config = dict(
    norm_eps=1e-05,
    init_std_down=0.0,
    doc_mask=True,
    dataset='wikipedia_en',
)
Each number is 128 + 24 x the weight over its row's rms, rounded and kept within 0 to 255. Layers, rows and columns count from 0. Numbers have three digits each. The size before them is the row's rms in percent of the matrix's.

# layer 8 attention output (transposed), 128x128, rms 0.137, rows 10-31,42-63, columns 0-127
108:113163144106096165144172096100101080107119092113152104130114123112141093125110124105100114116133121094150116087124143146141097095121089150142140125089122138125096109146129127143117113121140137124124088116132112110116144146142166122135142116133138135154132129114063056097126118176114135130156085112124117077119120087145132149140114079153122101120114100114175159092122118175125095145162
102:129109100147104137130151116103145130123119101122081106154127095130161083133183146100165136115116072113128183106156088122142103125123095129163175103149098158102128102130125132082123109164124125162137134109130140134101122119154134100078155146145126120095105110114079153152117115128096147136107084142152109182112116111130144109115161116111090093114109133128114102122145124145106116128178
105:111125145075157088155164093100096157171149114151130135147135108126135116156136121075121104104127064100141125110108140114134152133122083144144185086118125133133102137143163127144131124126109131142123147086136145142107128094104065141120100171149112164104130131150124151086097118145148144110080117091103144129140130117133101119083155116120111115127119171122136129191125119120145128146138
096:131128075092104154119099121121171147112093125153099072155115102076099156135134145137170114147141140137095127119092129141114130141107144092127138093124091159145156112168155115106101126162108129092130111136145160088109114128147101129086151102142116090150144131150132112169147125152118096100111096126100142158116125176112129123129180126111136090103149085136103109109112112112110102146161
107:130145122141113111084123163196149109143102126091130190126118134128105152125101106139139141113164157136130126139119143125130117171121163128056104130123136104129124116110134108133128142088135160162127183139063129128135146121097142093123110138121110155090086143083181084129120131109151097130155161136092135140158131125089134165118125142127122156141156157115149110134165112142148120127150
106:131104104093160141122104091132142135127102106157145138123144169133106199122145129163168098175115159136130119138095166151126118113096116110136118117111119164158132112138142127098090141121145147081129146132219110079134104117132119187130140132155143117124144138152165069102124132113170134108147138121103152125135151139099149100100130177107130105132151119123127102117138133131152133134116
135:135097119134092123183138104065147127122161127162120074145139110107163088136150130132121143118099089113137146129132108106153126083125109144175142142152115138134126172143118115130111113180131094116122083121132134127101125151140138137124154116119107106122128113176074186145139107160094152128104077125127093133104116121167117116116122119124121088109082091124093113134093129138084125126130
116:116178108138155125080089141179117145124093090088132165148133129125078174141118138105101122098148162142122129129099136107123144156122130099066102091134133110138136105117156161128102124076111117133141147143083170122161124105124126137141103140158132138131132130107164072110114141130149105084113175146104126147147160144111153169108151144108120165126151169135140137112139106122145130130143
096:136121094133144132120129139181154103165137163110163122135156142125126108103145112146156186142140109121086158143126113116126131161158119126100156134155114150135175126130110107128128137136088117120142126164144144159102113124150121107118184101096148119104127147086154104144115110090105096103144105143067137173085111170115131123163125139111098095118109131132093059104106118109164120133123
090:130123154099141088086172106086132083078112150104123159157141129136143123139147136093104127133157133123109135134142125165134161145120106111116128137107131141173135117131161138117127128132126158137120123131123141121081131150124126142119120131152131100147110125083147146136093092145075115120151153142112098119104063078138140113142107149128123109145075130128213105082166158151103107137156
094:143126143144145137117165104075142075137138136153100118158141134122155078116201160131099110133129084124132140138160119109113176098093108156136153098138125125139168135125118148146142127141125066127134114100088169119143133102156112139110154139138128127128158146090129181130085130127075138116090130083121118132114098113168155161125135149156110122126139162154130119166115149124114142149121
103:126127115112104175114123084105152146150129129147123105101180136138124167127104135159130147135129149138172108151142145117128090134163117127138102153112107103156137160151102108153133130173099126096122078101176093138105094164141105172115165133120158103140165129125123161101112116130140153142146117110137128118143088143127113078134112150100167119116115049178118138143107155132137121140104
100:122146113088185117154160142150127139145131102115153091114129146035100112139112152141143146123098128157098096128071102121122115179136117137133120115145120147159167137128125151106101117132143082151103139149120140124145108138128108134102148133147154085129165154156118088126128135115132109108122144098071124134119145190149127136122153122108118103119119145119157123153093126081079135140141
111:115148161079151121101143120178118118147093083153178164140155184121096104100118119168097132139123112151141097155114171147116117132089111144109085126128127130085136131098145126128119150103120115119078130109120094154138137111122115157129114133142131123146132144131204119090138140117161122117143149082080136111131133169106092149122099125131147125114151182119140109145146125121159155110118
101:107125129137131185090153066177125136124055113167092138126136151114123159108119108151169137163109105133129131109164174133130102153119095128101127126162073155155118112149136101144133138113106132143088109084162143108125121113154113119103149161120125116131113122127157149085127115098148160121149131089103131112118101146146157164085158113132134094120130099151141108098128133131128112126163
095:156127144167130152133194139104114119102144113121101095108085080153160129140078095112132141142116133113147134096134108103093124139144112127147161137120150140062130149096111136130141116155123138136159119073135141149134141159110173111134155120107107140146093150149099100144142107123091134146096126113132115122109102083186141130128134113159163120145145083116097138141153148116092102179133
087:165110142133112135150084098135153164144128129194113103147120186118120125134163149180125130127133183159143099136104149116116131126089133122093072142104101154153105131140146102149139142138147120100118095140128116070122136126138114137082107169121089111134119093137154082137141144097135115117110095120094124142119116133084121127131090146129150134133152108095153106103141160165163147148134
110:102089134137120139166127158109143141143127111183139057105112132106171134106101129104126102150071173111131082119118139139147092117108117127196164114122113129151124138149129125109111120156138116116126077131169115141118124126151127143110117153107163120152138123138117125105145133101139123156115092137106154114135131098165086108123097113130154069159174118147121129145080168126103121141105
113:107099129133138163131167115137165079115094084175162153115128162113124123098103084156171132156116111112129099095131139170140077126109104148116163119107121153134132096146114105118124117141110177102119125119159105114115101138139177118111123136130151150106105143104158112103136106138098146135158091100104175101157156096129160111150108087134116117147175094153150115094122115124151117129130
103:112133095113098187133150107088115117146121095149138131120152142145107151140105135122143183132126112116153128133105167094136138114129107157134120169122135168170109155135150130148105075133139152109156125128145130116092108173107109155129152141167105163109129136114094074075117086180166138080097134105140148132105127139124181111117166134124096119169118111123119134145116143129116127160122
108:162127145098157152097127128138130115121116115119096120137126126135099113123107146127119181173132095137076103143129126139123098171129098147075144099131137159124173087106123143097124140077110112142116142142104155150115118127136133129146133102123160126163094182134194222158157120122134110134159157115106141148134123137115122125163148151141141137156124091118092109161138119100128115126122
089:114122160152104096156126107160096128139135127152128106149141161166149115130106155148118109183133130143154127148124139122175126119121123125100123151139116119122160145136122120114117136109121090097099164097162125157162118116133101125114104140138134139137164124117117216109139170151100140145107130128120128159160206111122131195165107122123084156140146105137150154148107156122152157090124
105:109149132105138158133121153156150111094141101127162088143149135131114105093125133092183069099156160155181147146118160120115125155099097104119088134139120174111138115163111173116116133127107140155081090133160115142144148150161154151155177138153134131134144129116124087111162131110131082101116088111130136101140132160101104153132087091131124121116109170124132121141098107137124138123104
088:128135110094152154116145157150135112134095104125152121119118147119099094090123121103187118147133141118086123114111116162117111140118133105132144121133089127104131105122137148114141165118157131110163154122200123173138133130110157096121123095103119182103086152087153074120117126104127099127110142158161122105150131168116177100130137152121125149131161106134179098112181098116133106105134
082:113141166124093137100179121150107133126113159135123116115139151101120125174106076094137157133152193160106089154119103117125113168160126163101113138111151122090125142129140146127126150095124131110153138105170160129092112173153099146159141140128158157194103129115103126147107126152135081163103091139103144130127094135126134110092135162112148129145130123151097165132154161121114107130137
092:142159168120121088127111141140124141122152125066091124116124136165124108120130122158148115134156084121134126133098148132134135145121130117103123102124084158163136125131129112106169127105131140121142128111111116129131140122149108120112151162172141127140102102093130069140108148096177091167061131142087168145092157106116114167156193150142118126105168171142139102142123112160145105127111
074:122098127151083178106127136156114131147169121119098097135127116100147131128143125145142139108113113123140127140135122108108106136122153141118123148146142087144128121139113092098118121182099116177129162086068153144138181181102073129134128105126121076133151123166174172134135147152148115119130131108120138097149119189130138153132121111118103090113100095095086115145126097129126136165124
101:136137128117143103156094139129123139126132130098135132108129101174133161150140126191123123112120098097112148122091105138134163122124121113109096117125115134158103096124131114112099105117112104110148135145149116076120136099137133149139153130137136139110108128137103012157103139126165132131129126130121156162100180074128139109149133176095138119116159148131163095119100079140145094145120
076:120104133125112126137131116123124113098104134139133133142160163098119106098127123125133124128143133174121151122162142126135121139106117184136119165148089146123138174144141111149132136119127159099102125117139117124117078132114133129117129191137089147156095108109113208125123097103121113110078121146113065112126105168152131156083159166133127119116154094137089110166105156153084122088153
085:130164100134139130105118133132095115131104082134123105122140153111079136122124105094100115131122140154122102124111099112117140171139104117089130075136127133123145165103144128132094096133117112121142133102102157139141158149155103161151156115147142125146146143098178054099120105111134128099136149124062176165121130131111117134079130132144132156137135181145117170088155124101168134150105
086:136124135088119069128156094120108147174142114121128161133124110129097108142164149128118136114113078121129156103098099132140136123118106126117185117103121107171089124105165121141136123178109169119155191131132098133129143096081148107092154150119098126108150161113199156141102148113124135154107143148118099143114148091148136128115114118156124148117121171107136111126141103109152093125105
099:131140160118118099132185099155134139137113114126144121113133126126150127168115108118139151156140117125192127140161111129136131082100105122108125178121074124153125104153156132137093149152125132167167200115122136105123183156093095120112135122175144091121122169151166135140103110131102142127116173115123124108180111139117122165172116114092152134111105125129124112126142124114093132106159
094:146101149090115107122119090125155142125109162141105117157068160149122088123164091149087099162142133148170144119151112124108172084165146184113145094158110156121129122134146125164114132102135134106191157113147116127147155099120146151122075117127136124132133123155133097119109109107100147131128151090108120161115092120135138125113169115117149150143119110126110138157145169132149103078139
088:090141143126157092162115109091130108106120137108136177116156099163133129142098112151137094148124089105124149103136147120110132108134134094131133154123096129140137117137134134138131107110055110137082109125124100106117121131136149124098105151180144131116151124135075068130095107152163112152130136135148120100134149124111135107192121135114129131129091135095190134149144093142099165173090
095:091157104122176107115119121152114118093092113135122158147184162100093135111108106059139102127167158155137114105162134146146123174101063102101117123128085113115130167136167109133165124127137113121095112117147115107108138146103123128129170151138126167152141137076104094099125126119110111155145129159125129094113112109149131142104121149131139105128127175156117132094156127129114149118096
091:110105174122121135159117142143146139106111092153127118129098102133144142101129115162104113120140127124158130103117104128085126106086087147095150177146121137118109134135139106129105133141095117136116106099101110170158225158140154140131122118177152147159119133128115054162130107129167132160103126088094164126124113132125110134142104102092107073142127150123132110129153118136136122117113
092:148147126134081121126115111112111116170150143134070114131075099133157151125180131107103091143153129112125126109128122128127157120152165120152122118151112087079117130121161154135121131190133098148133159100111122111096181143171126141153109125146166111133142099165099076129122147158125138140130093106150143111153085154126121155177099144129162158144099149104145125110130146134103118158124
099:128136076132137154115119113160121149135081105150102137132104121108129157163130097128138145147144157143174112119098169141090095175118121084110116085141104151094132110127142156126143139108147123124110129140152172122121120100134143177132073155098126153146126136135187164086146125106163150111140134146148080144139121161139130102060154127145139163152145134101136135117107132095106144141149
101:127133144108117134141121146117120138121127149105108123140122123128123149118153107203142169099135086143140173123123128115081143108114136168094118146106146138138117094144135079128097122132096134133180127095127153089146176123140106115103103149145128141121111136153130041158140126103182125128094137108115151148119131144102121134119169154074130116123130121112096110183107098149144090121120
087:118141119136160120120081113141110132145140143113118138115145160129112161123147149123128103137136172122111129165133197116163146116130137102159119127145161159101143135084111128085139140079172116106085087145138064115112117102136150158146128129125147153120163124104056060107135133118152130144134111136129164160126123089146120119094109137149141133128106167099121152126115162160148140115128
078:103123121135125128177141137115124106124143127106120111150139128138160091146175154140130132081114126082147174107106104121152164123121122143150130097144120144111150092118093123136106103162139142098149130139150079111141110102105225108143110113130164150091139135130132041150152121119117109129120111131147149143101136109156157122151117125132146123118128131095130119108118111121191083131147
094:097130148112109100154081148140133074094107153103121146137177138116151129154132120160111116115135129135098118128109115098089164164146133144106115154116120120135127101163140162111086145123090107133124130123144186069140086118092102125112144148105111127124113106160129114141082109134149119151122121125165117150089156137095128118129130204094147122115143120123110077148100093142110121150154
095:175143117162119097118133117111146149121152131137081119110082093137137154127129116144062144129156135109143142108118103140175132119124136114112131092137132134117099108133126100114158125146145131143120165131059160103139185136115142136112137097128113107155107146166118183163112136132103161122131164109115106117102156052148101165131143094105116139130111088102132114089128137144150093132142
097:154118141095106114123158108155078111115103149119127108147139101124124165137125115123134133094157132165112174151138151155149120143111119162116160112128153155137108104142156109119101104129121142167137136088133153124130124101136123142094117087153127142144076079117152098147142124148105093071116148097147141135136154105099155141125102148094144128121152087146091110125146151156148070138202
# layer 8 attention value, 64x128, rms 0.135, rows 11-31, columns 0-127
095:111174132138133130133119143153103145097117136163110124139115096133107127149145163095152086128130115121146176132141142114083142060106133127148113107094096142139109136089120146149093097132078118178133093152112101150167111132138138146149152104151146079117153097151109123134075145121150103104124097178136094115154183131150128154135114132132150128138103163096122150102098151119116109122112
096:138136158127111097117146122134142113120128132093138132122141117126132126142166132101136131127146130123137157122114154125124152087146146155131066097067133131163137127082181120138095122118145091126098093136102126177101139092102119118147131126066138113090140122108135132131102131136086136147066077103098118146096110152173101154132138159117114124167100154110127113129105168112164156097107
089:133132108089119160125094109148133138110146133153105101141151110126121113157104138118100124113144112118134108136120128121118102078101110103102153123156082067161120102158138121109146154144135129150116085140118089133133121118118133140150109056098141117140130184132138124115130177175145119092131130172143134095120165155125165120105102129122119147094105093075107139136113127078074138134100
089:121095139116144122165097090097116118130121095170126099109147111095132142132128103161129144108140123095097101110110129108128139146106091144117200125125135155104096140144140154120158103106112111136122114132120171129090153157107128129079110142137129142095099172153151140098108089138124154143167104093127142167092129126154137138123121100144064139153159135177137103174114132174128097130123
101:134112123084133152105164152132090125107109140171137137138138071110131136110097092126170113152138114113125142110114150157097134084086105092143149101132108095147157099177138109123119169104160147100151157131169124120115119128148154124138124102090108129122104100163120128134156181112139128144104145143156092094125144145128132153110119075107105128087125087099107133117178106106131166114136
115:171164146166091088113112129115109129118113162144115155113117140154098110134167154128100117122135157129145143123111158114111113149152142163100081156141070129147134166079128127177086148160146173138135093141095086132143102116139156157176127097117137120150143115129126122155131090112139097112116109158112123153140144124096137152088136148102160173111115119114166110120113137091098111141115
103:159151111112144145168150095138188139137118070116142102134157094114135142158145131151124128132112083106090120127122115143136137095115123085131145089122138100116131079124117122116137089104101075098127121109140171112131148124152132119090148155120149144102132155104121127120138170150104185090148105110117133149107160124131139091104169098116098127113098135136099115081136107153155164167122
094:203144113133150140101122125105101132130126148199112141134106160131137149150174114105133110124149122141137110132113154115108150121088145102112135129089116094130124064149125124096120134131094139130117101137144084142182122157123099126136175102118111103133091128097149127142114107144127103123180104143144149109190138167050092117142118126116115135122130103133132134138123122127118101113099
092:121116120130123128127075164145135141098108132157141123103127161135094098060132113130112078140094159149125146121090107118076152139139154083134121148150115130135111110139191095114133097123127107126108106124170084142114150128160133157154114116155156140114090107164155118108089130136156137132130138145122136118089169108157159124143123136105137093115138167189166100140097147137133125135145
097:118146134153127116090143159113140117116129129151138071121148155141106110090159139138133126105109118142129132130150174135122138134118168143111092147135123069124161124101094099156105150125093080082125144120138083132165123132199118129135146081150139100173203132104131119158106127163149101125153124115102168152129142117130113167111118144130146105129099134135112120147140119126176133120167
096:114198128106125137076102156172144108104127143099093117169116169121095122145100093136091134147094146164139128125084084118095135173180155118090110110150132108110130085181138108122127169118124159157136165118113122100156106121149130114142129137120125100124132114136125126084139110091134093114135134118138127112139114153126156157160136122123119129113147117117154105174119141136094151151087
095:208164130130175104133140159169146148102113104114156143123123080103126095148112141157077128117150098163115092134099116113113102097133140088142108140121127105152127104084137107133145106134151117148138137107094109131152132160107112179112132108091168164120150136141112123117137100117106096110137122153158127114145115137100095146113138132115132097134114081079156147107139134137073107144106
096:133146160109132117125150170120127108132160091117195112125152096148087112124109084102141146130140098125168114144099147111101122137144131114198124132115134152094136153126140115132115172089146132113111116091101094148147158153124137143062155098084165113109104113139145140137161128125094112135162125098133135162109117141119096134170126103150117159149116114147122161151125109125096103176125
093:117166098159135144115132113114162117070140153138104093122164112122135122099088107150078103102128140109130161145137127112108157118142130130116111076156105133123125098138165147108166100100104126147122138128129129156152114085134144146142188119123146136098164137137128133144142116085088097114146131115134157134073141161166115171110128107151130149130143107139151166168138058121111119121163
094:094154140150140102130101111112103168079083109119166140080092108122187142114118109113118129147121144090181160127107084130157120165117137139101109091138140176121147135110128140086135123131122121119149111133094135153144117110100110108131095142133095143139167169117112130127117112136169152085111138147164114098118157122150124181125112142140117136156108172135172139078149115112121138113139
092:140088195104126129139103107125111105175131134182100123141151140103128115153151094159127116106136134133175126107136122146125116196110111119113145173124066118134153115125123147149152175107133114110140149109142146145094136152156125174126108071110161130117096132176128124128141166153124185153144101138144132128118145139141114155127119108143139199113107138129148114127102118107124144116125
097:129115110106127122136152136113135126130145107128126152119100095119139080163090135150127119139065154119148100147153147093117064123145140160134097148149157122137149130101131094137135157143123117127153162120150155136175073138102152102135120130086105201119131136105112123160150167168099085118095151136134121111115090162111114169180136114145160135140125124120154156132124138112129112082125
099:110108126090120166116142154140082129076105107136114143100120143179114145144084126132184113087135123091125174121151078113106110113147085112140151130136113158111132116152124105135082111136110138135125086101123124144141102207121122119135167156140102108098111133153129132153155118126125162159127166121144123127104095138125124192165109100113160125114114102124121124146151095113113120128127
096:170135147128115086106128150124108165098131156129130128138149086140139166137146129139120162106141137078139157127070127137098141157107146126141148111090130082156151097122151138131101129141162124164130138119159141134104128115168139116105110163127071101127101127194110124106083105104129185107139108113100086140128118151142145164081132119070118158116139131120142130104106133095118126142118
102:150126099132143112131099122096110044146139130148144127058111108110156101109094145094158125132129142140127139131092139153135090085135103149159108138118119081112133101181088157098102134117125122120121114091152140119139139089137125143103157136151120147163142152154156134127172113116125103108149113117164145104129117129110146155095087186116129092131122122112138141141132085105091125159137
094:085132116152097085151170112079152122155174106149152115152132149105139094155092133124141134136124125133134157106128127132108136116103145085093102156115100101118151159160077146164108114110100106112103150135144129147128136143132099145167127104129086102133100084165138135120110125111109151138094131090131099156118112111087087156127105104121122177107140102148142119106062109135107150130128
# layer 8 attention query, 128x128, rms 0.191, rows 64-78,96-110, columns 0-127
060:124122139121137149114157194135112146128197094125148087117098141119107089103106115125150096084128158091135123089095093199153116094123167113150128133101150111105151129136082120110118111150134078140110143124115150125097156079142118137107123111116116148118121126151095135146139158127101139140121073126114150149090149116128108143148118103112118074102113116124119124113128109141174128126125
063:170174143100144116158140123114152160184160111120120115126137092157146106132108137134123132096090135108111145101133143153152157121094172164156141139124156106122120150123117128134117132118134129144119132130071151151075123045123097083137118175127147124100134155164122137121128163110126130099131111143106109143106138099110127170118102118119133067160140144118104131089150142107113151099095
063:148118118174094091171072077108123166161121141130110163139139170157129157147110138101108148155129144129105093176177116055130127121161118126114153113175128127118133146134134107143135139109126160098130097118116115159136114169123142131162169144094167132152145132125128127131167113139129097146131158130137099112161103143128094114150094144146161141144134114141091114132125120100089106143154
068:124135084148096091081105093113157115125117169125103166143101154144139180158142141121074163166158163139103115187171143079127138164140113130118130100153123158123169155108148130149129134101124162129117123113117139134131100142116149143167144151132156132144157169114134091107133110159128116124130175132120101107170111120143125090081129127105150167142115137138109112144108110126116123161115
080:123123100152101141132123091128155148112172147169126106128089133130135135167124142109073159137108145138108088195167128114139115140108101108137159123139151115080082141149123083141153094145136115118114118114110110123149141120123165122136145111093186147153121112139074081136132150142111135122147125139163109157159127101127106125146061093109117116100116124110109123119140108119143150166165
105:119128116133093076137092073096116142115122154129106192132096148153151139155122103107111159162126142139105112185164150085137129136112131158122140095117130140122122155120136114157149141097142151119096097105093146148175117099096160154176139119093169140133160128123105076121135100115115154162134157116106091121171110123144083142111112126099145123107113113144116108113138132098115115146131
122:137161152108178139137190112126139098137131106153181152114143092133122093118118140145124108131075078141162109111131159130138132083116146157123151108181116146116138116131092176118163138124140087123098123083147083140124159155136124152122139139118158111158129145138139148127131140135166146171128137110107138155116129105125076149128127136138132079109170123143107160126164134162104155111102
082:180178167164157134103140111119116115135126118149142141135182184105155121147162128114111162133120137155139088091130145140131148093127141143141159139113099079154157171147102163161136190102119126119142116131110130125168134125124092145108072133132131107171150160097140129125152116125094190116120105110084135099152158090113140134124141109116124144143141135134141130131136143134132144099156
091:128135109095135128122129145144128129124180134148116129119081105153123112144105113161109129109145131124132149128152169139164123156154127144175135192107145146100125156098154107151128122140114133168163181161094119124121127144130151107144127152126097170101150119139064099143129154144123118173098158146134126088108122153146161109140140122124120147078107106113104138145131070059142113150112
086:126152166120129118146095101099138144133156094134137134087120149110137096093153122096111135172137125180110118130115138136172123137154182131138160113143100150107146130163112124111089143110138138154110143148134140150116157130150177179126124132128193177158129122131068105156157169151138112122142142094167138123152140121144179124121127119091133129088138114146103163100133114120115133117083
097:122143140109104121109120114138099132164144129111108090119127120140132137115127135190107106106181099085142126149159159108101142121167115118154133141107121109102139143120120111203135126134156094135125129117116111142095121157088131143132138181129153138161164127159131145136166138135143064134142126124151122142140157134175153108148145118096133154163141069141103171109102122107129143161183
076:111142079163123101127070137120127142130161139120080166120155139124142158136155158119089138142122128150155128149138131097138126116141153182125110147126124144126102163098161211139137172102090123141131121178113131111128120090146092139152116149132140124154191100101149146147118120127148157123136162137104147092122102118125150112117144168166119133160139155135140095138124157146138083128128
099:146174106134083133129152121129158147117087141060123132126100152123131132073116131130135139097123170140129144162091099160129113128131141128101102106092131166114107136098123139136112137120120106164113124151111138093151102112141169151132116148101115161097171120150081097131095147104143111137144159092143151122147122143154098169135142152118163173130063094146140120101123140129164114100149
096:140151099126131126109108114122137129100086135100127166101179142122140151131118098124150089139138136145182150149117115106134162137103167112133125147115153066149164154106159136091142128138125114097107109079125101122180152129131129125107122097145097120106130135140157173181183114116097113148179128120138149162191109145124115112135129137160156152134115112114130139112133146083100101114132
083:151167133168139080112171163155149126162139128120101114154194147149134111105128143150106135104087100130184136137142114141150161130132159145155111147117110120181173167096117170127133160126145124090161146111125128110140132150138118135101134131108090151127135109165138152104153117088153134164131122144099102141095120104110142094132143149150164138183155143127097134127125096142129137088134
079:105134130107162141126154178119147151135176079149111108103126088113132099085138139111129111107119122084123151095097128204169106111139157145139110136114141109116141115100125127105140131118057121137149153112160129147134160077149110129101101123149108136115150117129101135121165160136146139152142121107140139127095152118153112155091145133118102090112110132073144148122191134154130139111143
072:174160162100164102092130118153127156157145121114079109119097119130116096104132152160125093091126134140100154124137117164120163103088171118160118172076155088161129146124136118103143072155145101132113138152134126150126114101118113125144135110157101106106136091142133145152127146114150130137137122104123123137098136093142129145121086105133146089118100141105112168102141137127197157086121
086:156113103150064111136092113117160150164129158129131148144098170146121152166135137132111181124116133120096108173144117069129123146138140159101142102133137137107112154112132098149117111130134110126104091121093124157135127142107134146126177140104170151140171124132117106159127105149099098128125127152131139130169130111138122096178093136111175146119129144181123075104098130094094121123158
073:146107081119070098083087106091155100133125145121109144136115143137126170163143132134058183131101140136131133156149135076128127160128136150135137090145111121108121140143169135120108140107137143142120129126119157135117127150102144127138177147114181158138131137120102090126132100175104097125155142145151124102175105140132148088129129136070137166118114126134093102119120100117102106134155
068:087129097112114183131085148139112133114138114157097123145072141130143138140124128155104158089090136131083125129125148135140129142040094117151151137116125116065070112135109128123152123109119105163110151124127147132185119094116155101110153101145139150145134127133125091136086130087119131114104115143147121128143138130120095122153095099130124101109129164109086129087144090115134137130148
099:128101094112086127117077078093103140127126137100125156145086119127115149169112121129110203121104126148124128166124133072107128152087131126117158106117128143077108128132135120110110121114126135143098113128095133126127120129075167136148175137082147137154103147135123077121135106137120121148153141123160095118180096143132159111157096131076152122107109133153122116134140105093105109139145
087:128171135113158114123140147124127150116155068167120134126124096139141131111142137161116109143130136123142140131109156124128128136122105097110141111137103084096127143150109181090157131098150166094098155131114084176139157131098116105147046123117195130142120131135123095141146158139151151149115135139147087086115100102146102117161114132103113088104145111161105110130153125126126174147149
084:167144137130135119100148130119090149181145123131138131164109124162160147142134137102103122133097134150111112145138114156102124172124113151110131139131131139111115155136147133162114163156116160116134117106113169128082096054128081109126082123119132147188122154116112138069179117142109146127111141129126148129136114106136106134080156108108121147108121132118154142147152134170107188124182
084:076112140131122149134143110100101113095154146095149117105148104142131110144144118150132128090165097106140144142152122115095083104104130123138105094137115116100157127140127109134121151155120116207136130130142081119145126123138133107126162161156140119076079102118104149142146150122113114124101125126141114116093131179128124166117113113118175183105108101108133185118146133086183144147145
088:090173125096127139144130138156116146133130149105130114108091198115086099116123104119109120152102134163118121136142137152119127158123132115141195141113106132121123093162143139123138140127120142132072117138137135118091141132148146183108134176166112118148138115121140115148127149062160119129115156125165144069119139107137126150122092125149156108082164176130114147103118113092106101095135
095:105118125114130132082146144114132138140162112126138130101117151128186093152153129141119140151114055090133066148128126141121152114128121143128124150147148104107111116158136104180110145121111106124141130140121110195143123111135106162151123160134160093110131104130103116114118107134128171130130107124092123128133149155109143134155098103176137179152111134188100153055141150150129142141124
090:134159106139112079130064126094098149162129128105137163134145160116134124132125141125065142144147125171126130131148147118126136100121119146096118161170124147148112158108136175150140133136120166112125125161083138117137112123103091116160105158144180115166185140107168142142132118136183108095116126150108137083137122112105164139114126147148142159144136161143170086134115146135092120131138
107:093118087129110086129140135109190126109102136110140178088117130134140137091126113111136141124140139070191135126103099146140137175137146164150150145155123127136107148141102094148129141132116148115127131117170121130132142153163139173099101125102054109130160140094135093118118143097127150129094123123139152118120124138106151144119127128141160116108095142125146137114113155134142073196145
090:146119137130093142136148099135104147146145119080112094128120126129161150127139114089154125140090144148153125145114169122083158129063143110075133178136121143128077113119111146114130104148163161124107127128103106102136116070130140094137062088141129140118153096173118132174138135112120133155128105110103132080146148135113130157122115120162150128172108113122136125113113106142110150122076
094:112146099143110141110129141146160113150137112111106121155163093157105114099132160124104135098131165138145128140111151091097154136200169133122090104126099133184179149129158119127140111110151118085177112121130121087102139144143118132143156130142163116092112131129168141121118102137161113086133149131099110136122169076115158117156140164122146142157131135117129082139113087161096110139131
# layer 8 attention key, 64x128, rms 0.167, rows 32-45, columns 0-127
072:114156099166146123147129116113168122090092121123129142139118140080171112093127154157148115119074124170151134152158107106106136149127113113110139103098113112161117138109058149129110118164147102073151138129160079164142118099121108146122106101150153155127164127103171132142111120107161125113130117120119144115099131163128129138130140155149132143115173098137110111133082127122119110089071
095:153117114070163132129107141150170131113131086109125135117155131092141125139154101137141116104104103093144122101100102169071155101137133108120155134119162143097134136142128108128142120141111069111110086091163114117082177117126098123093143113142112156124112145111143157099149132149109174148136099081117153123098106094119112097111152115125144108097149085113136138137134143173151121089105
079:111157139164128179145108102131111098102123165140136125161100161145086145116094132100122156175128154172097134138147176119124149146145109146124095108122123149133110122125108151126086139118127143133103138153095128107121089128093180138178106121105128102135193102138128083121085136087135107098083165154169103131148128133140131150126116141118109130133135120139155091121135156086137156142110
082:145117118108156155187096132143151099129127086119155145155140148130168141136129089108148116105151104123137129131143137119057139151128149086119120104150158129097118121096140172140154165123092120084131173101131139080124153114109112118115158130128105127115112158141191133062123100100139109140127091098084138099123127106120137091142140115134129121158141095124137120155131163161154114127110
099:103152112126132162169131078129133116127071131133154140163117106143100160127106113112154148157160137147068106140127173085120146141144099126104117069100125138123136123126115146114115131070138131128087123106099172128145133138092157140148132097082147115122155099133116059145087144115130145120123151105166100165154124133117133163130104124117092132126122133148141092122160134088103132140115
084:147168103076183169137156124155111134111044086100119143129135119116130148127100108135176116135146116102115125090091127158110147087103147121078106121088145155151143095123120155104141116118109123137067151116135148126067129119137130123116125149111121124074076122122133115121137127133162146138145105101090127127100129144126106119119177125114109129137101089127143120151134151138128139125114
104:108088095104131152126127154135145108132124148090121096142154099143114165135105124136148129079140108122092081134119136116145129163109114129149196133121137161109112117142149125129073068102159137116129102133151149142121144110106145132099168102135098064147103141134088111117111101120120148124142127112142085165133120097157144121136075076142096120124137144126103110125106151141093130077143
099:153093120124145126134092124119156153092146108105112158151129125143069135139111145115066148160149096121128131158122150114131102105145088166118156066160172147099156105157148120146168117126108147124113132177130134125113153111128134141145149126103090163157121098139098119093075117131121138140102131118121053121132132137147137100126103142145141156118136189143103110126163146133138122134113
106:094124163122106129147144111142101158123125117122136119126138110112139140159089105139163144114141116081097106106067142136139094094096152115099135183148126146158120104163133113096134137137136126149104107144129145187107097145147098122155073155073161157144114090131111137175119121131168146147088165088124141139145144160134122143149146114116110131128127085153108106155144115133177112118148
120:148140098094140085138155118099049144117109164128095126106123084124088161157113132126162157145140135109103107114128107109113080096081119158122137128078141130139098137152108099136134113093099134119112135136139146155115148183114131138105157120082145144126124102093105103144125119169118141130113108100110143156112113167117172151145109118083109171095101139120131128150142120117160100126122
101:145162121137125123107081125127119124125162114143189115122177125160147144116098111104135116134113094136126123106156131145132108112074132128132192165117164120134104149151137147122136138135103120087114093109124159166138132095129140119127122142114095131123187076142170125152145072118140137127106125095088142132126140134086112123145104130171113074107171124136130102128184094131151148125143
110:128102120143102175117138113133125131140147160102109073139137185140128112144131132100074169149145155123121135173133127115131102127089159120151135101128079126126108119139129120123139140134138141138140125128119120147151100134143153136167118110117154175124172107162111116122125138152126103080111112174141073138163105120121135135122101147118159149058134149128112108090137110070132173180115
115:147152109133106114140152122163146166111119077123106153095107127183108163154130168083133142135134128092150129165158133123098100137129129136135112114158146107139154190144116092117109143102118138102163093069138130155095146126095151113115174117124144138098148093129115098150120122143103144152152102096125126076162113143112144113159125126129160144077125087153096148139118098132125124115105
112:150098120195114091133130107128143134164141148126149130154122121154146137108149084106103090141137148124187088122137145105108115156150117118118112128148120120155108138110082137132115149150145150126138104144155144123122105125167163172104136093132101141156165145140178152164127167105140097162132151148107112150078176089146126150117151162138158148103130169150150094127128128136115156167140